python train.py --n_layer=8 --d_model=640 --n_head=10 --n_kv_head=5 --head_dim=64 --d_mlp=1280 --vocab_size=16384 --activation="swiglu" --norm="rmsnorm" --norm_place="pre" --norm_eps=1e-05 --positions="rope" --rope_base=10000.0 --rope_fraction=1.0 --qk_norm=true --attn_scale=0.125 --bias="qkv" --tie_embeddings=false --parallel_block=false --init="orth" --init_std_qkv=0.0243 --init_std_o=0.0 --init_std_up=0.0243 --init_std_down=0.0 --optimizer="muon_variant" --lr=0.00861 --lr_mult_qkv=0.5 --lr_mult_o=3.0 --beta1=0.93 --lr_head=0.00357 --warmup_steps=77 --schedule="wsd" --decay_fraction=0.451 --decay_shape="linear" --final_lr_fraction=0.1 --batch_tokens=[65536, 131072, 262144] --seq_len=512 --doc_mask=false --train_tokens=1178000000 --steps=8148 --dataset="wikipedia_en"
Each number is 128 + 32 x the weight over its row's rms, rounded and kept within 0 to 255. Layers, rows and columns count from 0. The size above them is the row's rms in percent of the matrix's.

# layer 5 MLP down (transposed), 1280x640, rms 0.0627, rows 235-265, columns 0-31
size [102 103 100  95 104  99 101 102  99 100  99  82  97  97 101  97 112 100  97  99  97 102 101 103  96  99  89  98 100  94  97]
[[177 127  49 141 161 145 140  69 123  80 118 120 161  74 119 139  95  87  87  91 137 119 149 133 144  92 101 137 120 161 210  95]
 [125 128 153 124 140 116 161 165 152 143 139 142  57 143 116 141 139 123 176 161  93 143 158  76  71 160 116 147 146  92  92  88]
 [169 141  92 127  81 130 133 132 128 211 146  98  95 135 132 117 152  91 106 137 132 112 111 127 122 146 144 143 104 161 133 127]
 [107 117 155 147 109 122 117 170 116  79 133 151  88 160 117 169 105 176 123 218 139 134  84 140 125 151 127  94 156 100 116 149]
 [165 135 132 105 149 157 161 124 145 129 155 177 123 119  63 130 107 142  91 131 125 125  59 193 123 152 120 117  79 112 174 162]
 [135 132  77 102 119  92 161  94 105 144 118 109 138 121 129 171 165  73 129 122 104 155 110 113 134 132  82 156 128 142 151  95]
 [139  79 140 101 163 164 108 162 128  72 158  86 119 108 122  92 125 190  68 130 139 142  58 110 114 148 123  95 107 142 193 149]
 [116 145 129 114  66 115 139 166 132 136 136 174 183 135 173 113 145  96 155 167  87 136 175 151 162 157 149 107 107  77 202  83]
 [111 183 122 144 151 123 143 158 105 181  52  64 135 161 157 147 115 126 129 160 148 106 136  94 118 205  89 111 125  72 145 153]
 [117 103 124  58 109 166 131 134 134 143 186 138 126 138 103 144 145 108  96 114 138 126 122 163  96 110 118 131 137  71  82 111]
 [115 110 168  89 161 151  97 145 130  98 119  90 163 166 137  87 129 135 141  79 134 168 171 103 105 128 164 149 126 154 159 112]
 [ 94 111 169 142 151  84 117  77 121 147 131 107 165 175 142 122 139 106 130 116 122 102 136 102 138 156 156  81 121 144  65  92]
 [134 119 144  93 116  93 188 129 119 110 141 107 130 136 138 143 117 163 124 154 100 156 149 115 129 171 125 110 107 147 155 151]
 [ 99 177  62 133 134 160 203  82 113 120 148 101 111 144 121 138 131 101 104 139 177 148  82 134 153 153 223 124 150 154 128  97]
 [145 158  96 148  99  97 140 131 154 131 143 119 112 146 122 102 143 123 214 125 158 101 158 195 178 117 164 123 150 150 113 119]
 [ 92  95 111 115 109  46 120 120  90 160 117 136  85 154 202 125 165 199 153 110 118 132 108 136 174 143 132 108 162 115 159  95]
 [114 156 174 129  86 150 125 186 132 110 118 122 102 130 100 125 122 166 115 149 185 139  95 154 122 151 119 126  98 159 141  90]
 [ 71 155 174 111 107 105  76  51  65 103  88 121  91 154  88 132  78 166  76  86 101  91 141 124 143 111 106 142  81  85 115  93]
 [109 126  83  97  93 141 139 174 105 120 142  93 148  98 155  94 134 130 141  87 100  62 131 120 182 111  53 164  89  52 214  97]
 [175 151  84  86 150  76 177  84 141  82 163 164 102 160 140 122 139 169  87 128 108 141 131 104  82 106 142 137 180 144 122 179]
 [177 167 151 155 169 138 109 121  63 136  81 153  94 128 128 121 145  97 164 158 130 108  94 196 127 120 143 159 164 193 108  93]
 [143 107 123  92 144 116 142 132 129 144 167 117 192 140  49 127 128  92 101 111 102 137 162 116 168 142 125 149 112 153 152 108]
 [135 119 104 127 145 136 144 144 150 152 191  83 177 120 126  94 146 100 189 120 147 157 117 212 123 169 149 140  95 137  85  86]
 [169 112 220  94 127 138 129 152 104 157 156 132 128 136 149  92  94 197 120 160  75  90  98 146 129 116 110 138  76 113 157 145]
 [ 73  93  89 100 150 157 129  99 151 125 128 146  85 153  98 118 120 103 168 185 136 166 161  92 133 112 103 150 138 176 137 140]
 [166 126 160 136 119  88 183 146 173 121 125 111 108  87 137 161 103  94 181  97 115 130  79 145 162 120 161 130 130 133 111 136]
 [141 160 120 149 145 130 147 125 150  90 160 158 129 140  87 148 101 129 108  90 144  93 114 160 156 142 117 187 107 132 107 105]
 [137 168 121 173 117 131 125 152 104 154 139 128 113 152 188  93 177 137 136 162 120 144 170 149 101 101 154  58  51 117 115 137]
 [ 94 120 107  80 176 167 136 147 103 134 146 159  90 137 180  94 135 151 135 168 150  83 148 107 113 148  91 168 176 119 155 126]
 [101  88 135 135 124 113 147  97 160 142  97 128  98 112 125 169 130 121 187 113 139 110 190 191 114 148 139  77 125 105 128 161]
 [111 107 128 114 106  86 114 131 106 155  89  91  87 123 157 130  32 111 124  95  72 176 148 112 137 132  94 119 166  75 110  73]]
# layer 5 MLP gate, 1280x640, rms 0.118, rows 236-266, columns 0-31
size [102  98  92 103  94  98 100  99 102  98 110 103 103  94  97 115 105  96 102  99 100 102 107 103  98  90  98 100  98  98  94]
[[105 150 117  79 123 105 109 113 152 120 157 143 140 102 128 118  93 159 140 141 104 167 175  79 103 106 202  85 114  91 152 141]
 [122  99 129 119 125 156 137 134 143 118 107 157  84 151  91 135 102 139 163 136  96  98 121 119 176 100 166 130 114 131 156 173]
 [148 137 149 165 120 111 101 173 165 173 122 152 127  97 148  85  74 126 127 159 122 168 153 120 108 104 114 145 164 147 137 116]
 [156 102 209 146 102  80 164  95 115 148 134 121  96 142 157 134 144 162 130 128 116  62 186 111 132 149 168  90 106 192 152 115]
 [ 70 132 115 141 100 161 192 163 125 161 116 149  97 186 200 150 139 119 153 162 147 126 155 133 143 157  96 163 124  81 141 152]
 [154 132 153 187 136  87 150 145 138 158 115 145 117 111 171 156 156  91 128 160 130  91 111 149 117 115 109  99  96 169 103 151]
 [108  86 180 147  69 161 102 120  85 139 140 159 131 120 147 136 146 103 132  94 163 142 111 118 120 150 103 113 165 139 159 146]
 [168 124 121  76 135 117 128  97 162  96 178 196 137 138 117 118 112 141 122 114 133  79 123 161 134 124 180 174 127 136 144 136]
 [113 147 107 151 130  94 102 171 160  75 169 118 134 135 135 146 120 109 150 162 120 152 191 112 101 127  95 165 196 175 103 125]
 [140  78 181  98 185 164 142  81 130  96 133 216 153 158  76 112 103 105 136 132 106 113 138 140 119 119 165 122 143 136  79 136]
 [ 60 109 127 152 107 171  42  67 112 100 154 188 112  78 129  85 130  89 188  91 143 146 123 120 205 141  95 181 112 167 164 106]
 [176 145 170 171 140  88 106 134 127  93 155 106 138 112 111 122 144 160 144 107 113 183 127 148 158 180 125 168  82 123 100 128]
 [109 186 104 219 117 133  84 100 119 111  67 148 140 115 145 158 162 161 159 118  65 143 160 161 148 106 124 142 153 149 132 109]
 [119 140 127  91 154 117 115 205  94 115 155 147  90 103 131  88 100  89 126 101 128 172  98  82 154 120 135  47 153 106 188 142]
 [125 120 125 104 125 169 131  87 136 135  98 104  66 150 156 111 108 158 175 158 106 111 125 135 156 157 154 140 154 105 145 111]
 [116 131 101 108 130 150  71 171 139 183  85 148 157 191 165 103 117 130 197 139 169 113  81 153  70 164  95 105  82 160 155 178]
 [113 110  72 133  86 112 151 119 163 122 145 148  88  81 121 144 120 132 122 156 175 126 130 109 113  68 193 160  93 113 130 112]
 [134  63 136 158 132 142 100 100  96 136 165  97 121 137 132 131 170 174 147  82  92 131 109 111 136 141 118 112 132 102 120 198]
 [100 123 107  92  71 122 142 127  81 179 157 117 156 104 149 104 123 145  75  97 175 138 115  95 133 154 136 113 142 128 134 126]
 [140 171 124 107 144 130 167  87 148 142 133 102 123 147 146 138 138  96 160 138 129 114 152  90 142  79 138 160 102 163  83  95]
 [ 86 100 120 149 108 115 107 101 128 132 158 119 186 139 107 121 167 129 136 130 130 102  78 138 186 102 157  78 134 165  95 127]
 [197 133 137 112 163 122 107  92 126 151 119 107  91 184  88 107  67 111 119 150 148 149  95 142 152  82 120  81 112 130 118 111]
 [154  93 157 112 172 135 122 211 100 102 136 134 169 130  92 143 129  98 161 122 142 146 138 133 119 134  97 151 118 121 107 150]
 [178 131 144 116  96  96 101 190  72 150 125 126 162 129  79 126 118 180 112  98 102 154  94 104 159  75  52 143 141  99 109 157]
 [133 101 230 113  97 127 112 153 204  94 114 158 116 147 100 176  96 125 160  76  90 132 136 129 127 171 171  86 167 188 149  92]
 [195 104 183 145 178 146 154 159 170 161 127 136 132  58 149  99 104 148 106 139 101 161  95 120 142 103 227 154 145  98 126 113]
 [ 93 142  73 102 106 136 120  93 142 128 178 102 126  80 168 141 159 106  86  92 118 133 115  72 145 112 134 132 176 143 106 154]
 [153  65 157 114 147 171 161 140 128  74 134 157 122 131 138 178 134  99 149 118 132 136 112 160 148 119 141 171 154 154  79  66]
 [ 91 128 107 103 142 149 145 132 161 179 123 139  69 146 146 132 141 130 144 175 170 108 172  54 173 140 152 116 145 121 116 140]
 [137 112  79 121  95  86 140 155 118 151 137 168  63  75 129 147  88 136  61 191 160 122 127 138 100 144 124 107 123 137 131 129]
 [161 123  99 211 149 143 140 146 128  97  85 206 126  96 142 146  71 106 114 146 157 147 131 131 169 134 127 122  93 102 135 193]]
# layer 5 MLP up, 1280x640, rms 0.13, rows 236-266, columns 0-31
size [105 100  93 103  91  98 102  91 101  98 110 100 103  94 100 120 106 102  94  94 102 105 104 103  98  88  95  99 100  97  97]
[[ 89 127 126 146 110 140  86 113  99 124 134 102 121 158 127 164 116 153  96 104 115 142 145 172 130 143 133  66 120 115 126  90]
 [ 93  86  78  37 194 195 152 102 143 154  96 174  83 138 197 208 123 146 136 124 120 147 153  87 137 127 170 116 117 104 141 111]
 [118 138 104 121 120 162 136 114 103 154 117 150 179  91 121  81 155 106 134 130 136  99 100 140 158 116 142 103  95 193 105  81]
 [150  86 110 179 149 137 134 156 129  97 118 144 131 160 105 127 119 174 131 144 134 171  85 215 128 138  88 165 135  54 152 145]
 [104 124  77 146 108 123 106  44  83 128 125 200 168 103 103  64 111 157 150  87  96  94 121 129  77 149 135 131 141 129 129 165]
 [117 172 101 109  99 150 164 137 107  66 108 156 120 137 139 133  83 142 128 176 172 155 129 150 156  97 136 110 116 153 157 128]
 [120 144 125 108 168  63 130 110 173  98 159  51 161 165 177 121  58 142 145 121  66 167 117 136 156  53 132 119 108 144 116 106]
 [122 140 137 170 138 154 114  95 112  80 172 204 136 112 102 138 106 125 181 113 139 153 126 140 114  73 118 110 137 142 107 139]
 [ 99 104 123  95 146 126 152 108 111 148 111 103 112  68 149  95 151 125 122 127 101 128 135  80 129 188 120  87 152  96 163 128]
 [102 124 163 148 160 128 119 168 124 148 152 146 152 150 143 148 173  90 185 129  84 101 155  76 133  91 202 118 143 169 169 104]
 [157 111  81 155  53 166  78 121 108 112 108 126 113  62 130 130 127 166  80  93 127 206  86 149 179 130  94 159  84 138 136 127]
 [181 161 124 134 114 121 154 123  72  81 120 153 112 110 168  58 108  87 135  65 168 163 121 129 158 102  98 150 111 137 104 110]
 [157 119 179 122 117 117 140 168 146 143  87  96 141 124 167  98 108 113 114 180 121 104 122 138 133  54 168 145 142 188  93 124]
 [ 90 174 114 142 119 166 144 164 180 136 117  95 108 162 159 138 103 151 107  89 151 175  60  68 108 146 100 146 109 127 103 133]
 [119 157  85 163 154 104 124 131 127  90 100 143 143 127 108 129 141 125 126  92 121 121 139 156 170 112 117 136 116  76 143 155]
 [ 56 123 115 111  80 122  81 163 170 131 143  98 135 117 141 127 144 143 155 164 141 111 164 159  86 124 145 112 132 133 137 120]
 [158 112 210 175 151  79 133 127 120  92 120 132 136 135 102 112 151 130 117  89 144 106 154  80 152 161 108 111  98 151  86  91]
 [129 108 129  70  74 135  95 142 153 143 124 127  98 116  95 107 114 146 139  75  83 169 116 112  95 125 129 102 172 126 175 129]
 [158 182 107 150 172 114  93 127 167 116 176 147 126 119  83 108 114 161 165 129 198 134 122  86  97 130 156 119 145 112 165 139]
 [133 134 146 166 115 118 151 138 109 158 118 111 160 141 127 145 110 123 116 146 121 100 164  86 135 158 134 146 145 158 145 159]
 [114 168 144 150 117 155 135 169  93 136 130 160 122 115 130 169  78 123  71 139 107  93 192 133 117  83 117 121 124 151  84 117]
 [104 172 167 155  59 187  69  72 110 164  97 143 183 124 135  76  88 111 129 113 133 157 106  80 134 101 160  96  93 182  85 145]
 [142 102 169 154 127 117  90 179 174 133 161 111 135 142 133  96 154 177 179 113  40 120 142 137 105 127 137 144 159 100 121 100]
 [ 66 108 158  40 119  94 162 160 137 150 100 105 138  97 146 150 178  88 116 137 146 103  45 105 120 152 138 149 106  99 158 128]
 [ 99  83 120 161 124 118 146 101 151 145 153 140  86 202 125 115 130 133 100 145 108 145 142 177 143 148 146  98 111  73 140 130]
 [156  67  75 129 146 124 172 119 158 133  89 162 124 157 130 156 132 120 133 110 124 176  97 146  83 169 127 158 187  46 153 134]
 [115 159 163 100 119  54 142  91  99 126  86 171 112 126 193 131 117 187  96 182 133 163 155  89 139 106 161 102 158 123 148 162]
 [ 78 140 113  97 116 144 127 133  86 134 154 127 107 150 165 163 134 128 186 116 152 196 141 157 141 112 104 124  85  98  91 103]
 [131 110 140 136 145 130 122 205 151 141 108 183  88 165 149  85 152 150 152 153 120 145 154 125  75  81  79 140 119 101 158 154]
 [117 148 131 113 122  79 161 142  80 112 116 110  95 102 107 178 138  92 190 139 102 138  92  91 143 115 141 152 119 111  82 162]
 [140  94  98 147 175 148 132 109 105 172 174  70 154 193  93 139 147 151 109  77 171  78 105 124 101  91 100 113 143 175 156  87]]